Part of a small language model's weights: RMSNorm before each block, learned positions.
Each number is 128 + 32 x the weight over its row's rms, rounded and kept within 0 to 255. Layers, rows and columns count from 0. The size above them is the row's rms in percent of the matrix's.

# layer 20 attention key, 64x64, rms 0.132, rows 0-63, columns 0-31
size [107  86 105  92  95  97 113 102  96 116  99  99 113  85  88 109  88 103  94 104 108 102 112  93 112  85 109  93 120  93  92  97  98 115 105  99 110 100 101  85  98  86  91  92 104 100 100 100 100  97 108 104  98 108  98  89  81  84 102  98 103 108  96 110]
[[107 143 160  84 129  99  59 212 119 132 164 127 159 162 174 101 151 181 155  99 136 169 157 109 168  98 142 168 113 145 128 103]
 [141 162 168 156 127  74 136 202  98 182  77  99  91 154  69 114 184 180  99 116 136 103 184 161 155 122  85 158  95 166  90 133]
 [189 172 104 136 108 113  94 115 151 143 197 118  74 165 104 180 165 100  58 147 152 143 136 112 150 144 113 113 160 133 127 127]
 [139 173  96 123  93  95 106 121 133 120  82 143 114 130 178 130  65 120 162  88 196 167 164 115 173 132 140 171 148 155 120 108]
 [104 121 123  88 120  96 123 158 150  91 207  97 148 147 122 143 152 128 101 121 169 107 130 182 140 109 134 116  95 147 115 127]
 [133 150 152 111 134 200 118 108  89 150 104 100 185 143 140 129 104  70 135 175 109 143 139 117  51 142 178  83  84 106 120 173]
 [143  86  99  74 113 111 142 173 127 167 101 191 128 146 139 107 108 125  85 192 103 167 187 135  96 100 186 145 144 126 152 110]
 [127 164 143 101 121 170 123 107 145 134 139  63 108 147 117  88 162 105  97 135  78 123 168 154 124 188 170 141 102 138 125 168]
 [153 126 203 144 144 185  99 171 136 118 101 101  95 131 142  81 186 126 108 109 155 145 127 137  83 188 154 170 144 117  75 183]
 [108 118 128 165 188  91 144 135 144 141 177 133 166 178  64 150 160 144 137 192  76 126  83 130 113 175  54 157  86 156 176 144]
 [131 108  81  94 105 181  90 172 171 152 113 164 146  77  93 136  60 106 125  78 107 138 146  80 121 107 136 146 111 125  92 119]
 [111 113  91 116 120 140  98 101 156  89 133 113 117 122  52 170 118 174 125 105 136 158 125 133 111 146  93 176  87 126 119 135]
 [200 151 135 161 117  92 155 121 159 103 131 102  94 213 100 146 186 125 129 161 122 118  75 153 151 128 132 104 144  95  76 134]
 [169 151 128 182 166 130 162 101  47 179 163 127 145  87 123 143 144 118 160  83  90 148  64 123 108 129 114 132 165 101  93 103]
 [ 76 123  84 136 128 139 149 134 202 169 139  87 129 159 113 137 162 174 121  82 145 134 148 123 149 130 134  87 107 142 121 146]
 [128 113 100  65  95 171 134 164 145 174 148 142 155 126  78  88 110 155 145 110 119 134 136 103 135 135 157 109  94 114 124 137]
 [ 85 130 134  90 133  73 143 153 143 139  92 171 127 104 139 168  83 165  81 124 138  55 118 101 111  80 140 114 145  93 119 143]
 [136 165 131 162 139  78 149 151 116 168 169  75 130 141 169  84 110 178 167 136 137 110  88  75  86 106 112 109 170 162 152 201]
 [139 114 151  82 178 163 154  80 151 100 123 111 119 103 120 145 201 160 120 122 119  77  90 156 100 171 121 134 138 206 113 148]
 [ 88 146 160 111 162 130  90 184 110 175 138 124 135  95 167 128 173  71  95 126 150 128 166 146 130 103 152  75 129  76 112 101]
 [134 165 182 145 110  94  98 109 192 164 111 145 136 140 105 166 130 120 107 146 107 131 113 171 110 158 133  84  84 137 102 125]
 [159 136 103 192 117 162 180 164  84 127 130 157  85  82 126  77 174 148 181 117 163 111 126 111  73 109  97 134 100 163 136 145]
 [137 123  89  92 157 128  89  80 202 106  68 144 156 164 119 113  64 139  87 119  75 131 146 104 103 137  82 155  87 127 169 144]
 [158 132 167  92  87 137 154 198 175 122  93 119  80 100 132  96  63 137 187 146  60 119 111 152 129 109 137 156  69 126 108 152]
 [118 106 128 150 145  88  87 188 175 143 112 115  91 145 129 141 129 113 167 110 103 205 113 122 184  74 110 132  98 121  68 105]
 [102 184 150 152 120  90 180 175 105 134 107 113 196 126 158 126 116 129 114 139 173 212  86 159 116  91  81 152  56 118  85 154]
 [110 110 141 165 158 167 129 129 142 120 174  99 116 157 155 180 111 140 123 198 124 119 218 128 108 199 107 144 144 149 145 162]
 [112 132 119 158 155 111 135 126 134 105 118 159 136 157 129 113  71 118 162 116 117 170 168 114  69  50 152 151 134 119 184 116]
 [124 148 192 120 182  93 148 138 116 131 160 119 142 150  65 159 110 147 102  81 136 146 101 122 136  82 135 151 108  95  98 127]
 [157 188 129 100 107  87 101  87  74 139 156 142 104 141 121 123 152 102 147 175 133 115 133 199 100 147 161 111 127  97 135 166]
 [133 101  95  62 130 129 171  90 134  97  86 123 130  88 136 146 124 149 152  93 121 171 170 126  53 157  94 143  72  91 105 146]
 [132  65  97 125 143 137 125 112 120 112  66 117 192 140 109  95 149 179 115 121 125 164 141  77 130 133  83  92 125 162 109 107]
 [133 114 142 170 198 134 118  74 166 148 181  94 105 124 112 133 158 157 186  95  80 205 113 146 157 115  98 125 115 141 129  86]
 [103 213 191 125 118 154 146 146 103 113 160 118  75 167 152 165 126  87 143 162 155 165 121 113 168 125 144 139 147 147  85 175]
 [136 137 144 146 107 188 142 119  97 158 144 181 123 106 119 127 150  72 120  92  68  75 130 102 152 144 134 125  87 115 161 102]
 [ 86 197  81 156  97 230  86 104 123 131 137  52 167 157 164 121 143 125 199 111 145 133 142 121 143 116 154 192 143 138  94 151]
 [121  52 128  90 137 148 166 192 110 165 138  86  94  72 128 107 153  97 100 120 128 130 122  59 168 168  97 100  91 101 147 138]
 [138 140   9 160 135 161 124 161  82 140 163 115 146  96  97 134 172 147 130  88 169 169 143  90 142 115 134 145  55 132 134  96]
 [ 98 144  72 184  91 100 165 152 114  94 144  94 167 115 152 160 150 173 137 156 175 129 118 163  65 146  89 122 108 199 140 117]
 [128  71 115 123  76 124 118 172  66 152 122 128  92 133 137 170 126 211 162  37 119 149 112 106 185 154 191 166 127 141 138 126]
 [ 94 122 113 172 108 115 122 119 128 124 107  57 135 145  88 151 141 120  86 135 154  81 167  95 147 107  94 144 170 139 132  77]
 [116 168 113 120 113 101 144 165 105 166 138  82 143 202  99  90 103  95 147 121  98 155 154 153  93 141 189 162  76 118 113 157]
 [ 63 135 124 170 127 176 144 101  73 112 154 113 156  98  48 137 110 112 113 106 111 106 107 125  94 135  81 168 145 107 177 174]
 [183 116 158  82 119 109 158 141 153 135 108  92 114 128 176  98 189 146 119 173 101 100 117  91 147 153  73 178 117  92 151 142]
 [115  93 142  97 129 127 145  79  89 170 139 148  72 139 114 112 104  96  66 143 114 100 126 144 236 145 104 119 140 145 170 126]
 [139 153 135 148 119 102 169 176 142 122 130  90  97 181  68 110  68 167 119 110 118  64 108 147 166  71  75 158 157 113 125  87]
 [173 170 161  50  99 156 113 142 124 128 118 141 131  94 109 133 145 150 109  60 162 125 154 115  72 131 157  97  67 132 140 170]
 [122  95 174 134 115  75 146 106 127 141 151  92 192 145 122 111 148 130 140  68 164 154 158 106 125 107 122 126 115 173 140 159]
 [138  79 148 145  58 191 121 100 144 173  93 124 129 146  90  73 119  89 140 128 115 182 137 105 189  77 104 147  88  93 109 131]
 [114 118 118 130  83 148 117 101 131  83  74 121  94 111 139 115  57  79 135  91 134 167  55 109  91 112 169  90 145  78 156 132]
 [ 79 111  65  65 125 113 125  77 178 162 106 120 124  90 148 102 170  87 144 143  98 141 130 109 125 123 164  65  44 108 147 128]
 [125 148 161  86 152  95 133 112 119 133  95 179 153 145  84 154  72 115 213  72  72 113 119 142 131 148 130 105  50 122  75  98]
 [135 141 151  76 100 164 103 102 136  96 130 169  94 100  98 144 132 127 152 141 105 118 129  98 164 125  79 134 159 122 156 118]
 [112 128 109  98 186 131 148 151 195 144 162 129 122 173  80 159  96 123 134  97 175 148 146 165  80 123 104  84 166 110 146 122]
 [103 117  76 133  62 103 141 158  96 114 123 143 139 142 112 126  75 180  63 151 163 130 123 173 155 127 174 113 150 165 120  76]
 [136 129 152  86 116 160 119 100 179 158 172 115 115 159 129 136 152 123 108 171 115 136 131 139  72 205 137 157 127 139 124 202]
 [154 112 129 118  90  81 100 108 130 112 194 145 149  64  85  84 166  90 154 110 167 110 194 155 163 143 139  78 128 154  86  80]
 [ 89 109 106 166 170 141 154 114 104 133 208  86 104 152  73 122 186 137 107 124  99  48 112 107 130  98 175 123  94 180  90  69]
 [163 132 174 139  82 178 137 100 120 198 129 183 163 140 126  97 120 134 106 163  71 150 144  96  89 123 124  93  92 153 158 109]
 [102 185 133 188 166 138  72 168 115  90 171 141 143 134 167 128 138 113  83 108 101 154 130 162 113 173 113  66 105 159  89 149]
 [186 142 130 104 120 123 148 130 138  77 127  95  83 135 179  97 128  71 154 103 124 143 158 114  85 160 150 121 115  61 130 126]
 [128  48 130 109 141 104 140 134 134 165 101 114 132 185 151 145 159 163 130 133 138 129 149 157  61 167  44 106 174 154 128 120]
 [129 174 130 195 168  97  97 128 141 139 157 123 119 142 125 146 132 154 128  85 118 135 100 118 193 108  79 107 143  89 143 164]
 [157 120  65 103 146 131 148 122 159 139 126 154  80 117 102  85  96  73 118 127 140 121 209 154  99 132 113  83  47 116 152 168]]